config.toml
num_attention_heads = 15
num_key_value_heads = 1
head_dim = 32
vocab_size = 2283
rope_theta = 10000.0
qk_norm = false
learning_rate = 0.00809
beta1 = 0.93
lr_head = 0.00946
final_lr_fraction = 0.03
Each number is 128 + 24 x the weight over its row's rms, rounded and kept within 0 to 255. Layers, rows and columns count from 0. Numbers have three digits each. The size before them is the row's rms in percent of the matrix's.

# layer 6 MLP down (transposed), 1280x320, rms 0.0596, rows 421-507, columns 160-239
094:099107126141164147084129159149143082140118115144175145147122117143125184137120060116158096116164136135156098156141120101126127096121111095149114121156124112190111130133117139117121136089120110120113194156148134077131152115132115124088163122
099:157138130108081118166133191105129110093135137119134135086130121136146117101047100155137162115138147150184143120123118127114123163091128144093172186161110121089149148129138085168104118129128145113124125135083100110143142098123154135119135093
099:122105083123145152121081084139104120065142154151115124131117159130136116123135117154114137098159113145110130084081129133134103132153171124154162163125095093148143121149081120149170148144102149145133161124153164119135103147131106103153112113
098:137130157124151154110099163162107164112146156135085128160136135114127159134125127162135130148135075123164098124086130142099117152163111148102113145114181110120119152082130121126122129146053162125110130138137128144093086156142128182129162088
113:151148108141084156158138099120103111164131135135153125159141126109084115106104091086144102165119130108121083128133108129141108118115114107096134115110167116129108107142125125128171140127187158090160116103128138161129149140112100161084117150
103:101154119153110155141132069129156133127113149141107112120111077151060127081132153125119130120113124165121166130107164100129109129141116142120144124119156129146151144156128125101106104121119124107121143160123099098127108131177164138132126109
090:136118178128103138104149108112109103103148178144116081145155133157124141133125174120147108095105141122102127110166145118119146121172090109121097123162151112110135127119156080103166118124095094150122119144130121149101151133088115162132122086
098:176174115100107139138174113139110175148146134167145131175148102116141096128148086129104133110103135176107145143089134114127154099101090134121133122116149101133119119127134147142119122130135112126110152134107113149139152137118186141150170103
104:163148102144155109144136153093116117126115087144095145142093117133147145099121101121139127121139124115113113107149151091104134137058126111110138121121084123075119110115158161153138127116130113153129109038137132082144138132137164105102133143
105:098102130168134111149142142155131150126120145133096113134161171121163154083128105115142101194134101114138135118141140155133177100118119109140102129126097160125148161165110166121143122131094164140126066146123136122115129130153122121132134155
101:152129143136161100139114158127114138121102138120158140149119135081132139130115143132126097124131122137136133146141125148132129070140082118158172133162127099120127148120141114093124149086133106106127169129147155125109169104147113098160155129
100:167140108123148128118158072143135113092145149136068084168169097130144128116177124125107122108176131117118148153143090123148129119113138108119142105074132149133152121115146174147128109101107122124109119117153137122129127148112171111097100115
101:124137125097100133160149130133156118115108114146160138136143112133166115112116122124099150135119122131150102141138157112139135094103137144123109104114125152139133147077085110161120152118161112131109132108156081178151134178086125090146157059
099:140135142163099105105142135165125121093105136108115084125124096140157148118107154131097107108102147134158112151084113144121151116159132084108088082170081174099127142105122109168110149110152147164181144122097108105116098136137136132134106157
102:140136126127113122107130152054130145138129117146100124123129162140109102101135108122140140152126109173115123131132153128115141137118132144149141116104113076123162128182115093155136169087190114116114176104113152142151088127147144151112150165
095:133096095100142185156091145113104108130086075148147125076117145166148079133142137129094092107143130145124117095136161137149125135136177178128097143134135165149121114106138130091100177138114128098067127117108109131171114117175148140076144139
101:114135174131090145137101101105100166119153154137121148118119187108116123135121111152120116158141112158136114084115158149127157148108140174130123109180081099147162149152141110143130122080135120137099120146104131180144134144100110134091137111
101:182154149147121121096190145147132141123132128122164121092124126112105118146158111120173127124114132143142121100152136118147105134102107117144139107125127122084122144066129132124112117170110111139090103128130181119140166165098159148153108111
092:144095104134121069110116150132146167101143070106095135141168145118132126100117079105131133141111185098116139139157077100163151136151152083103138148183160104149127138103145109136131139125133141117120130154090138175099171139142116120114130103
138:132145151169086138112155092089086148149125117133159143135118117128091152126126114132103130100129134141100129105080102120181147094129114116126173128108134144154101135109150120141158114176131110118151136151108155164127097163098129153086100102
094:150134112132153112108079112133128098118139129113133126147140132115104122112100139112128138147075105113144111145114118087145101165126139117111109157116147131131107098133088159110119111145154108097115121198136107097153129078155113156101103119
101:149153119098133114119144108136161118136130086101121143196116095126132142117138140176129162143096144126091161144132141137135135139103112192132136120128131148079141124132138114072141105138158113150151153107122146116161126105113153091134128113
094:139102135123124106147133124082128162090136161126130134152136136086134102121134075123159142154135125190130144136122091076158154120143127123124185121161055139109126138124106118139075145164097081119170086142110120136138135121141092117110122146
094:147160119169087088132126130142122126146166139170135118129175098160081209126148132143129118149131096137146121146130114093138135120142125120127154111141098108155131107147100101109138131138087075085179154125135147164171116117107144106113197115
098:136147115127109141150098127148146112145112108153146127139117099063118126124131174124133145149153139091115170095126114138141125135156121117109175169102146110122130080089141116172137150092101126150156156181163119123138162123144119169118127101
102:112126093107139073140099128129127103138152124119120105143145117109119131172163109115143098152091137168149133153109156089105150152133108126108083129128147148079121085126158178085102149144131134130120159075156102142169121108096116139116163170
108:128144141097152160102100086100114119108180133126169137137127171170111156138132130140133091108106119132116123114085107142151113092072138087094113154182133147121103100137123152128128128120135116128103103169140151111078097130105113097158165084
103:141112139164128116129112092104115146123119119118170056140160148117154135142128150120135100126108116123133106128119110158104135128113127081111159096160130125122176132146104143123082153087168172181167082139177128159093119161145132098154144167
098:141127112097122117133115133124121137135168120116123151151131130125083111117149123115105081112170140159143149109155089111119163123143126093076096143136138124093141107155101098156182112142093114149147116136127124109075156154123090077157151112
097:138128143172117087117152112170116151164128130104145135138134169116122104160110105112134093098155115165123151142096092116145095153136143113143112169098167162123123111148098155121184107132139188104105175103130085093106155169107144124120098101
092:100131149185119125139153113110164115141139150142153118057136123108102103164111138132147151129135117170148122100111111156113096124188139094123139130138180139146152105156157170109145194094159125117144128131142139087138102132104133151108115110
105:135094183111099139113141153082154144109119133114155116125149142152145118126119150153133118163129112140157110154126113149122136096126148118110121087161101139106152123155138105129145130117147130135126115134122151153139114147165159154073139144
103:117115198140126152123133139127131098098090093149146110114143118130146116166140106132181082140164163147162111161094098130131160108145142112138150138124149125101123119119086124138101086119129119129124118103140088127116151099104133134148110136
098:123135151141099081105184092130141106130124085137109161074169138096128127166124115131121144160142188108071133148134079135138135143134137112091125153143101134107155129128130145160119141134112125131115132162116179151086114122141087120101161114
101:129133120105135133128123132112072099092099122165077157121127108092164121133195120152162137135135072176117132106120116154162162148170098161155093122129085136116111122138101140120159144084096145144145159134163125120096107113112141143135139095
100:115131137092133110082125167120108161141108112161111099076161137139084141113137117137145164143103109109149145158105153141158153145146141104169146153132116125129104181088142147144097124122155143062141085131160124083114113169094125147127092114
097:141143130107098142157117120132132149164146086128131096127111170103155109116171106137136117091122095154128071085131111132145110184105124128135139145127158092110125159145117105117115100106123142092137133136100146207121101127122158139109116149
101:148173133154103127140105166089150105181139120129154152110154091138105148129120118128118124134103140099151165138113119135140096146156135105093169114149095146145097131149088155122114121123168115149186121111128124095150162141121112171124147103
100:168110095146121099153140116150124107091122136130122088140123127107136116127157141144116144108163121120122126105185175142121112169140090118124130143103097096168064147144158143105104178118159133091108130114112125124102107111108113148148124125
103:135099111154101094144119123197122055083151102139132128097153116090135108105072147117134115127144129145148146100143140134156120111114133103172113143125155119118127125094117119147122121114137119126113124122112108120165138110143139155144137152
108:143080076169161136145117162101087131100121163156146124115143134154154117150152131151115151135130133108134115129110124117189128098096081165139107105127079117114143128109124139123096142110127154133117142124097123124170124119147108119168160110
098:110122161155122120186148113148142129100138151071110130139135147128128151102098151101171110098145135106127152140130160116136077128128138084132126141110150095093154128145166092125121153137159141106154077105121134131183139128112114124154086171
101:131151123125130089109107091166119162138112135145161113125126128140099132111116118153098106111113135117130100172107141124134164177132133137089112114115148110106118123125128127148136114131076128095135143114124145130133145148122106135188128128
096:178115123150142149117091160112138120110090121114178129128132148135113114142133114143141171132115132117141071124094132164140137130097196093110138139108138193152179123164128128101089096169119111158102126157116121139141134121140150120119090161
094:161080117137085083074121120140152106111127150097140136147105150117152144120112139135161170127170111142148130140134079142153097117134095150178166105141105141167090110096103120109152158124081088138114109143103116059145113096054125138110123093
098:152121155160129071174087102104135145143146120119128122130151165137129109140125102089132123104108134108117116147115110139149135104147098107161131108131137129122134091130129093171179143172122121114139105168107116158152117194091123172113154122
104:181139120159107140100116096152098163091142127125132146085105098104134096117169134116155128131158131129153153126133148127072127137127134160138126089136097071173094167155098152122140173115132144113113123117115138112072131170169118114143125138
098:131159127077101127093172155132171148119165117155121128183093120099099137142105151101090161104088132151120137112111139144090129164123113101138124122156105157110158112117154123144134158110124100133121137138085108095102110137146083147156149142
101:159140110121113132138124108134140101133122144103129130107172161129135142162112114105149093186088073121153136132068180117086119118129134127135136148144128139140096139080117148182155145160118120124126160112107102151154148142141124122127094117
098:121097127105128130117138135130116099106123158130102148085137135147150131186097119208151148119147128111119100124127129110123082129190156131083132131145147106123123093098102089144108105126172139132108145163120172155145132111098120136133076141
108:123118163113130115132088084125121110144136104121144165097139099116130138125161209156153145110129096133077125170127121073141155144115141092118156124091131109121164109088165164116113142157109134116092119093111131148140155134109149112117115131
094:158098111097143127119129120107120155128160152128142135143163126093137116170123103141100100133118127156155110161112151134093164093129134150147126144131122107109135143092140139140140100143086118115138136151087089156138127124126111137146129098
101:118154161149126133166097107144100095156144126173116099112082155130109130135161188140104120126161144155107156136133112119112112136108165131146126114082112145127119125133121121097132105101164121117124167171078103085140123126145116139148191161
102:127121152148106148139138154142122105131139127110116106104107126140112184186114105129176122124147158162120164132119126140132110144109095117122102079112156149153119109198141125102133149157132155116100160142155119113152125118141055141173117116
101:175134112136131144135124098164160108074181104091109087149102100130115151134181109158124147103108113128089148152139152111106140087148086117109164171158163095104130121140152160113146139142136144156128155152115143114101152078141146126192120129
101:141142127120175138118129156066129172149129131119146129159117178131123166174116121152157169130114119134132129164111124125130153145140071168115096107130118142136116121155153127109114096133105123125124114146109117154112143101158088095139159098
098:124108120147147096082151114181168129149121136110092120087152157135134097145121134131124131096146058116163139101120113133104149056100089106174114108131108098131127126126121111114148132101146118123118118075118147120123119139152116161138141139
098:180126126102150132157125079066119138136106140088097108152121093105144105094151140191107123164102107154108120154121122138132177138162109162198130142120105119136153150107136165129107096129137137107113137132143118155120106116124161129147143140
098:147143138129146121104124128149134125127133122092108120097141138185099157125146118125133140099118166088132114118144145137170136092155157106100123140099169164133163115118093117092119145115152074096098139168174117112084158118148131109152173118
101:146146116127157088128159158133085120081145126142090134129144176093145103113139166146120120116138135124157090139109153116163135146120169117159153134115196099129108131143105184166139100115138164134120152138158146112136131107124111092106159095
102:122117130123175163124161166128113163111119152152113115136150163157087097160122126125117135117129113130102123123117132129116132100075135114108125098103116114130145144147105115118101168109118112138086113163120152114094172105114181086126157108
098:141080109139112078104165094102192140177128121139124102105140110162103133142083116116106111116131119151150133117135117123106136100128127112154110127094124111140173144109105171113142150154131152113083133155182118115103139144138087138116132089
094:137114165115150127109134152119140132119115139119181171150136130094144148159107100124133160126114114175127095145089104122147126125117125160150106166092120191128126121148095118126180110173111143086143086132135141148120110121119122102074149148
103:130136143086129144081124109196066162150095143127136141121119135173113121102142087131153129134091093136037155119134116097097118137084121168112147071100089084120163149125081145133146144121131099135124150105133120137135122121140120150131146151
105:121136144142098103103191128109152107136125083151119117171133087112115136148122146120170143108131121126168108107108135104102108153134158143134183132112143143117089118135149119138123103120111124131148123109170144107144102131167112135103155093
096:099140108117185120129140151107122159115132131147171095133099182141142098134174159142110099148105128158133086145132109096134141109129162073148168147086112115170127115152121111141114127131142137078131098115160113179122169115155106155153135125
099:141131151134148093155141101111123138169119139163087107133077145130156102108125106138148151149122162147152153170180076105128132081144116138142096133129109130143105127089086162127134114119126135127089124145108156176122126109171141143144167110
102:135103135161119099136131115131182115105148109105155113141131133106110129162162094120107104121133163112143139109121163078076148132149119132134120128100109158126129115186122110096106107159082116115159157149145102104104154150122142172134190112
099:156115099139112148129123159115170107156149097114121152154131125093144092109090060162132157135143116160138138098137147146145168099170154103114159125104128138145097101132090136136155120145125119130156185119167128118116150182086129126095099158
100:105182194118139116165115129118122113099151148136135146099125119113153120116136162099107110152098107132104161152146120162104145129088133118069153111133139127092072099154139124140100143109105120136111129117134091103121108110130120128130116117
099:072130112073125114137140118157123119131153115132105137120133133147130097092096109108154141144135151134170151105090126058143140074135114145100135135123122161132088179088104114152131097107100092162096119083103148133135132072200140150136125177
101:119136129117152103138157087093124156144133147131157125146108091085094088137148132073103145102133079142129152138108177164145134141117157080136131135107124115145141135113109173137136116123146117095124165120117077140131107136138118114096144080
106:158105154137151169142166127110109063140103144117095117150139075099120130127115101131135118125127139106148147118157165128135078130100121118165130121120148145150127126140171136141158135119115142092150153157140143185112120119118174093140115142
099:138083119108136158106138119128156122110120133177131100107128076146094128139150143148154141117100116122163142117134107130121088127127132141104083135100131137141109129109138144123090190141120197138084123083133082122141151140144135117152164108
092:145164162085114146099175155159130132143104134096100142145156109143122139109104137158153148110129156113106144095113144123156159137129157125132171130101148173136126157106152104139113104111118174152114157119147097146134124113138123110135124153
105:098154116174109118120120108102097156173173185094080139101122122100152142135149128146127088098168131155133122130110165117112127116105149121128145133110100120124139094110131166148136145133096126143113126108129176131130120126147147128136143100
094:154104113129104101120112135131122146144158190160121136159140115103114113119123112147143089128112109124094161124140137116151126109157101089092141174151154130106147121147159145148120091128105098133131167126135052178080089094128147083129104140
099:138136111152113124075157148141110152167138160110154118125165104128089115148135092135131137119133111104129100142101138127139171164206142131103097127165122111158107098091092112097129119097133179135140137179124118189089110111124095136126115127
101:137131112116145158128138149136093114122122108124119102110158174123115114131095110134130122130102137103134141122106155118157119079138117144104175099149110151111099134197120130124175156150149136130110132126140138106114127071099111119117166118
100:104160119153113071112136127149101105129113114128126100089116122131131137115102165140097127121141129157139158134109130090113127154160164109175120112127119121126138136115113121125107139148139108110133080171128105086137138089168107153167159117
101:133132105114143145182134123095141144139086103141116135122134104116147126126113115146144146107199149084144137094141095102117111125113133138114136098084112111162108166084128154192121092098145121129105178121135150102150178118113114160133105146
101:134130174134083082142107111148126077106138139118117134095117133109111093122122136123110126124110133130158107125118127129121129119139167138152123143143083106136149103120128119124129135189126110087075174145117132164147116132147112114142119121
106:104093125136145128111132125089136133143108125087150122090129171121123154121142137161172142146135181144121118128145130137100082096098128141179128111139141107078138105076111144114089145142125115172121113092137100122174118109146139136132158107
107:140133158090117130093136122149145130123139155130149112119155161122141135142143133073167141116137090126160148129146084147107128122124194128103085142170110136107101134142091095133151138120122132132161133144137125130174131128104159130109103153
108:109136137116125080115132137130145134161129112118162136133109136133118156112156162140102099110137101133153146093130108195141163136127115118097092167168115137142104144164132112173124124135142145161140140159124118144111091104123126147136143154
104:137164145168106070137131150124132131141158109104095121143149140168124124137104158075123106138141117118111129131084139123099116078116108109140142120164123140162138120105105122171124110147160138118101118116161119145160090130112125116132110118
102:144135104134126109107132169159117133131140128140147146088113119138153165125137175132066165135101100102119150147128153143107104154100142121085117133124100114101153098120158096044130113130149150109095122145081163103182125121155127115116144137
# layer 6 MLP up, 1280x320, rms 0.126, rows 422-507, columns 160-239
097:109126108153142151100117110184112142115109129087148163139141154090119130140172114120147122173135112162091115093137143131102116122116137146111105116115136098170162138102142105093137152135090148137113124178098144088121116118096116149197129159
096:120119062127142104156102118104130082158090108103111151148186100156124099165134108129148158165136100116114136162097147071160123139108131114102130111131180113098131140114120145150163124110138124085137134115123103138090100160140107140135131141
099:129122117158086150140186132109124102116112124187126116115109095131164105114167123113119117095165177156087142088118132072108179111099111113091118090136151118123136142136140137142093101082178118154137145152129153109131109124135117110115097165
102:119107139089147099128151165160156091111111117160110113126095144096140125175132160138160132112136124154156145149117138111081130106106105111146157134129073125112107150115155104135090104146097063101080133127149121131157156124103072158166074135
098:145073090126139093106109136126117116110136145120155114069138177096131113131139126147151129140135087106156077146151146117120155124125128113129124136130095125090122125151115123153133104107125107184118088082151130136117135139111079088117118168
098:097125122148120125172127120129134095123124098122097127119100145112123126077109149143149110132131131102123150124128114172103150094150101190112111131128127117117101095173111152136116109137172120090110099163111077126166178147139118149128105115
102:161104148143152123094139130127109122141128114143139155167100132167120117113109170140109095132151121138140162123159103152122103108097151105105114110088108097144096206162154124130123134084146130118140163138168157160167140128107118115108122118
100:108123155135129145149151148148100121145157151119150132119144152144122130116154108133156121101102150145157125141149151081139121133157096135128113126109136115197131166108112105139147098119106096128118128168114102148120154131117090108161089129
099:146139095094117167100117125103111128140127145142157163109078070096109128139135157123132126101117142125167115164126152126131079146119126121133113153097151104138092118103154126070114159131149117124118153096143148136134116122144163116116142133
102:141107108127134127129162125161140115124153123156138120090086106136138115153159086116109177133122109119116072125140130087168146204126161179161139136135129080147127156079081135134134128110093164140099168124149123166132098136138173181094126145
102:146124168107115060139118159068122135141114102102147159140150143079114148122131117096127128160094125123139126132118136116142106178128165119132154119141131139133134092131157146099103116159114176128153138131108093128117137109112129144089171142
100:204137149083134138108157135095122112151113127127120143135099114129124139135103103125122125110121114128102155135101110142087103123153148117119139138124114114103097117120150120132096108138108146143096157174115140065132093126129118152118123132
101:090086167095110136123111176134115107133114103173139123146108085113169162144119107114117092118136165119127125117126145109137097055161115140121121121110166125140144164164151113126140160130096169065124140105118126106130119165108172128157090138
096:133146113131122093132116139162089134109139133119141138133125124091131106125083102121097160125150108091153098130159138138131140157162079126095161193138179116119123100154143165096138096123164155156128074089116093141098156156127128130135126117
100:124107135158121094134125151152157151127121113106107173144141162095114121096110162163136165154125113135129180090158158138156183184138116132150129152113131114117162179151135088126159149145123144124167122112136148162093112102113145161139092114
102:143090083140173115180121127150168079138101119141128130178140138134141124137164140098132162113119098094084149124167120146084107083160107132140141160104154141084121146113132088138151128123168159121162146106151118107104150156163157118121140085
105:091161099117137124144138134141135143166104105144103123106134138155135178106156104096102120132174102121111106101161072132133113128137102149127154150111151104123134152080127119140132112082133177152121139146120142135113094126144097126150138136
102:152135111096126153149127093119119110106105165167147159140125114144097164148177107104119096098136125130103115140076101128135112161169103142138149126168062149101105149137128153134086148145127151135161102088154100104098129108085129116130121150
113:136136133170120145136140134152116110126106100166137116130125110124133134121130091137093124119141094136102100155107128156145177128113124121130125129124164139138099136120150154101132145131119141169145150161110150141113127162154105135110092109
101:115132111119110119133097103145149153165147114086131103158106145162133138123117115141122114126131122121138124103113172101129133191158152117140109105142102099155077108153064120161136124143100140166128126133159097133158126141151196072111115112
103:120085131088134118147153102149127157102150087151129150138135125132151124117120146155154137139144111171129135139130114134114171141096148105130153118141147129109151126142127097110133167113121110105127098107126129129119105155125077126122157081
100:157147108147172147149171148173097163128148101110171121115093146110129135100142211107134153090121138107116112136114134117156161121125133116143135132062141205148137154152154134100149112079146147169129167128126106121152134116137124076113125118
098:112116117138156136083115157169186122113119153131132135147126130114123135094133133099150147143109122152140144141120119173099148102176100138135115152145154070148130114143134136123113105105138106134160125089144157113171163164105123132160127160
100:130119133136157146097165079083136125102124153119122123164123168129130127146113127134126127149157125144159145172095155094131093132086124152142093116115091158149125156106128145082141106136114107150145161080077152178116117117130098106132120137
094:113149149121129118121148106130092109095156110116097114100134177120147141096116105120128181093082124132129083089155133079103120102166144108149159152110140140144107125089151125179133134131149098137177104137142139095103135143142138146170115117
101:129098181135109108136190147147110136131126125114127108122087109126120137076134138113144157128115116105103116143148141139168137150115171113125134114109099125177146120152095111123121141081073094117097122121069138150128114126126149129124096158
104:139092176112154150163160153155117125123135123138132144150133150146150168152105130184121127108131134090151087111159113082155136131161117127106128145125144129126108160173117140122164159138141165078156186125098122111096138147130135142129084078
102:135140146129087156109124109125178087100129091120116125120158134125106048134108140115121123129144156127114105134144170128125120137148118122107111089164126085145131101125091099120127138121133163176114127098120141118134094122146138148095148104
098:121186095103066138151127100080141123095122135143118148122126115173131145097132095123126117127160107111108067141142176147115156087131086182122167134170129117092192148099172125093143109133166102159113151162145134133159110131110120096149148128
095:166150133123152176116137110116126120123087106154112124201097137161131149118115107138133150150181095090116116117137132127131163121148122141079133129133091120112152136089106122126117142177120150162122156130093126119134165161139153145154144131
098:154093158149172177123124104157117092103103107111133140146110142125155145093092116144157102118139103115147131134088119136127106114086142149137132096101106126138138123126098116118112142117071059151124096123104102138131137103151146085154107122
100:170111161165106158121177108148141122133114148134165128111115172152075176122097106128093171100120148135113098125158107099119122135120117145160152091130129138111162112151142096131053112156099137123112128101105113153133139148118133166163141157
098:112143066153144166138123142123094129141136155110147099137126107130164144141116135155107138152139101144180089123139200148127091111095090170110101130115161121132149116132125124120109081142129088156127142088158080102110158141085125126099103202
099:152119170147164155128117144125171169140169126102123111124109126161131163152076144115134103137161181091162088126126161194086107112143142118098147129119151104127170120107143143081093114114158148085139096147172137093162119141145147130077119144
101:157148145109103109118127138151095133155099133134126131145097110098137128133102116126109141149123175159123124125140163144078150136136134138099127112093139116132145136135120173107123120135077140165105126090112108133147182124145098145123134153
099:164106130122129147132107098109103165146108168091115167134102140163105108142135155112139158177126124122135150133104131115130153106123098109150072110124111159123154138132132126122178150152129179142119158170150109128099120124126025116117123132
102:155125119175146142141147095120142119092140123138095152141134118131112085086142122140111136183124104127156084091100117061149124121138127171170133101147137134150161111091134102112132132160089146131107108144127147107128094122154142164124081145
100:130125136167101154149124102105119148143115113169182106118157110122119138142152085105132151131135133104147074125091162092173147167133140144132130146137116116146194135113139128133071138096119139128144155087120177120122139102158132152130130143
098:104161125106132157091155150135075131132102120073137120163118103161130113125143112165152089166144116138101125191111116161106102129110164107154136128154129161113096142142094108115127106112124141106116141141137139085084134157110128120107110141
100:134143163136130143139086115097137126170157125128099136195128131120106137084117123105098139097091130138126106114138172166113142088112147082062123142104108129133129127129138116118134135149162143116154124191115100088140131109137142109192111136
096:149112126100169169118129130097113152133086115165146138133175100156135121165122150104068164138103107152124037137164129117115141135141134177079116136114157103161120139127089162146133126123125152131117138162124092122070138110164110144112124105
100:139153133106110122122116147100133117117159125148121117130135128100147078129106098120150159155147186139125134125118112142133141121121117094101133120120124132126132146125145108122090088147123172155151121128131130171137108150119149111131077133
101:044117164186140143130109161136110124151122124145112132096140123161111137139143082132132086094111194160097144115122122075126132143105119142145071171119090110165091101128121072169151171126125111156130130117140122127152150106168083139120148116
099:165158142131164133115158155145128143097135121146169134119067113156123135117088153168129119111121132142124148134144120110129128101144146090119100133138165141126122133150106169129129079143155163151104152159142114126139138140128100145136100137
101:121163089142115105075153118139124157154140120137087152122150133127128124106108158172103137072115087125064142119152144131143095119117130149144101148156123133106132103141118138135138156144113127123144130116150077094124149092123142069150128146
100:132125164100099157132188154111110105129121115141132132147122139095119124112122148105130159145129138152096150114107131112150148086126154113123124147134128117105154148138121156133147104092073127113157117140139152121091135075099166122112158140
097:148135165135117102131110125126121141107088123134142103137181155155144127118102143149107117153144094137125144138148121177150097107119113112112174163138140120121134106141129145128123113089123109059130128104118157147097108105147148114154130102
101:117113143126109121123156136109090123107114154129151170117134138121114154092085101138126164123114125188130140116146116127142176143110167092140128118129112154132150128160137115126085142119146175122147086091180152131147104119104159146101139134
088:132126114135121113150151127108146183124115104123165130135125109153094132066128096128121091149164112121115144150120139092114182119124100114144149127127101134129107154166135181136151113123125137152134159122121110123177133134145112098143151129
101:109141131157117121167139113095142119116088134159145114153112119109112121103094136129147122130138170128117134119126111120132104132133151150135083097110147098107112161123097117126125132134158183134140161134149125107130080121125106181093107106
102:163136112155106154116097142112121108146099131087128151145117166162125101127137175096146112139124150121124117138138079099129104135147119098135106113116142122142129142149124135113111088159174131134182157112168112109122127153135119117139168119
096:154125066115149116150125126128164139108124117090115188133169117154130085101111132158130107159111164120112110107107150148105120136140104124139098122140166149123141143135159202090097142136132127121104152153170167117090135133111123128111077114
102:139120115119163161185133088079103138131108102127105119151128133090113140150126151130145121119160144149133164107094113087096098121134126120134135118109119113157115109107123135090104129110138171150144085130117130095128137126100111103160134140
101:108104153112105121109144129118140124126127107147155139106102141121121137136108121103098130155113136158135117126129113099114090139102164113167147127092123126113136124156146120113136201124098171149162158114097093172154081122126175075120133167
097:097132166112079149130141133141142108133145109168158153104113100139111114079149119116145087127130136129158188101134124158152097135121158124143136151117176159138149116094151113154123187137133142127159131101106116121095141126083122136097123181
108:149133171122124169112141115132135137133138119142131119161129156096123144142158128119088128163133141121133136105071143123160096152124139119106088117109125144146125099154108142130128121139121112150155130171103140106088127146121160145143133108
093:094137132149126131157171180171145157153132150176171161118110138148125090143099121082124132097110136100127152119144071125142107125103140096095134135105119132143133145167101140134096143135150166178131118099153132114111144093126098158118105111
094:114085092115105102151109143116135109181130152128121171149138124077157144153149128174131148146134094146167134134166136083125091152080142135135112130128102121145116112141146157135121106094141156158172153102102146140106126126085090128102131148
100:150145118151112148143130135115151138144134105158121137103128139107147127128079077145133141167117128159121156078128093116151131095137127145125119124143125143138137123140134110133115134157122126122170135112159120126124143106124141170119102194
096:149121155094102122145137112126162129107153125107129122087127103082153129130164158136124138099115134134132127180097139125158094133144123167130160170192151149156131124112104149141161106128116134116117131154130112124139116147130118175136114126
102:139149124137138124183118157154125097136107181121135123074104124110162129097170147125102131122136126103127105115130132150116116157129096118106130123144114154131078130157179097128121106159155128156166132139139121124127120132132127143122192136
096:137144113154126092175161125127108156138101152150068111099133111115086111053135130160116125112143103090168156142120148128156110099096140134101153105100137085088103115146170096158152171116170144174107130130122125113108135116130091093169111134
101:128110110083097135146137125129148080130114091142096101080141142103102128142137104136134097138146132130154156125099090115171162134144118142156147123154130156099117129171133127154100143110108142154133094101125100116100125129143109184104152134
099:113099156155142144153076150131109124134089163133152146138113159139125126124114115106114141152157151104154085154123154106148145091115141140134099109104152106176119162116126166153130149146140097102100114152143138094110107149130120156149148136
105:144135132107087127138141069166154122133120180135100136162144171116145161144147107122153144104166144153085152064078158156105171150123141136114136096133114121105134135158116158096159133086185086134136168137101128099129142141147123112058121100
105:100123131102143156116135109141082124086139129138154129133142124138125121117111115132144105096138098116125149122085066116106166138143137126076152087148144070138139129172097146112112164137083110136189146161082132184165131127109144172098136140
104:133131120162102127090092086140096107090100126133158157126166047109112094176105117129165136138139139145162104081138131117160121163148094109097162119096111139154110124131114143098154135152123100113142107100115155097184161105166167139119129140
095:141149098122109130142133107109117145141136213148194126100097111142122147175141154063147137101100131105104130145138148139167121170120134128133099097111104099126130134122135120143117076114156160137120078098079147144120129109153093094145131133
104:128101112116125139139106160167139112122124101116113150167135166117089115120102112132115154164144074092134112142144154096123148137128115127110104100154079176130133155136097099111105124134099118136108133151122122121170165114142116163107119156
101:171081142146129140141147114117114103168096105118153117160138116137107139140179129119099134138133124092139118129141102146108123161126082124145132112133122130104131147141149115139098117146146139124129152149123159118153127123086106112116159126
100:121066134127141146076137182127141126093148142153128181094187137105105130114168128127087135132139136136144097084107116118095127140162146153107143175099136140129116121150188120162116122133119112129095069131099146133137170103132156112108101157
103:130115132162087143096085098126100144151138155119112124108146111128111100106096112116163128087151165113108144129106163140119115122127175118124131137117134079154112126180102107106109129140072157141094060146116112132139147142145156105097136124
101:134163112152137113118114138131134144122123183082170129130136178129143110120131149143091189167112155117125136092137140147166173170135124154146145109161129117123147072139139110159141139078070142098118078166101128171114140151139119119098121141
102:133096105134109141111175139117112127127127121145163127127150147145103111105155115117153179159126156155155163171107158107094127138155135149172139159132132117158136074159138152154118121131129129089131129137130143096101119104115133158128154123
094:154109147104085178091118140150123099093160111166165147168107134123146164131125168115091124160137136169143126140135121172128133124142161080107162119137126154110113120088156150128079140142167106114133151184131151152139125128125131125144138095
099:107132137143101166151130155114128137178142155096120127128124130124075119123163131099118138131122132150190129108183161106124133094122152201084163143164147149149172146110098124107124124117115144113196137137122146129145119141126095106121146133
098:132108156104132156149118135114098084141111160138127153136153148110136136131118169114120130138143146166118141098139091129105115078066151169138123163128104100131106137143187163119101159108153093102083127150174136080163127171144177101127152161
099:134113140153078159094126124127145155099116166114148141119099147119150151160163180060099108109137158184147089076132087089091167106102134174158106131102141137140156153122128101138089135141110137111105133112123085152103163124161133134115111140
104:150141112110124132134158103142137155128063147120150095147118182113148136126106111096144149109161144097147061117110163137133149113151094144124070133116127119132128136135081151163159148117160133104139145126183134134142166151111123109154115109
100:125156150092115123057143141120149133134122132115130156132100095109118107100079103094127147133089148095123119135141103156084081135117200146127149129092118162150143104126138129095116148149142116127103088109156123098134090169117138144135119171
103:130110150110104130125141140127085118148123133145135174147179133143132112130141141156176072131167087099118131092111116115140152078139101112116148139147148145119138154127147088113097145103171130142161106147118168101099158112136176154173168127
095:151141164110133136150145129174146138115135157169113102099111107133135123133122089106137136140159164170154125130116123123149111123121165125111110125109122149143118145111119116113154158126180160141164148079075105146103127137110139140155133157
099:120111105130156128111131092162100131184146125123085168129170114187076118096141144140139116129128113123119087150119128090127178141117101161137093115191134136134134147109114129124122125113131081185102135135132101136112104152120145139117160087
100:120130168149132146154138121131107159150086128104091145132102127100142104169132140132160124110118169111138119148130130101109126116124087141164146116081124120138135114103089144107129100121149103125114125128132122074162131118102136114137142158
102:124142134155142157144147110126130153116135137140167139117108094128115091083146136138107141127153109134131099122138135113128127164133159151164126127103107132081124132148146120094095160146113122158125152134115148118102145155096118122124103168
096:164132106148124148116107092144152121156146130164077109099142150121135141110083145134138079126092157124113133141103134096119109113133094116070130108135131100099127126149158109113094141142141156148131151149127096144161142121125147092130115058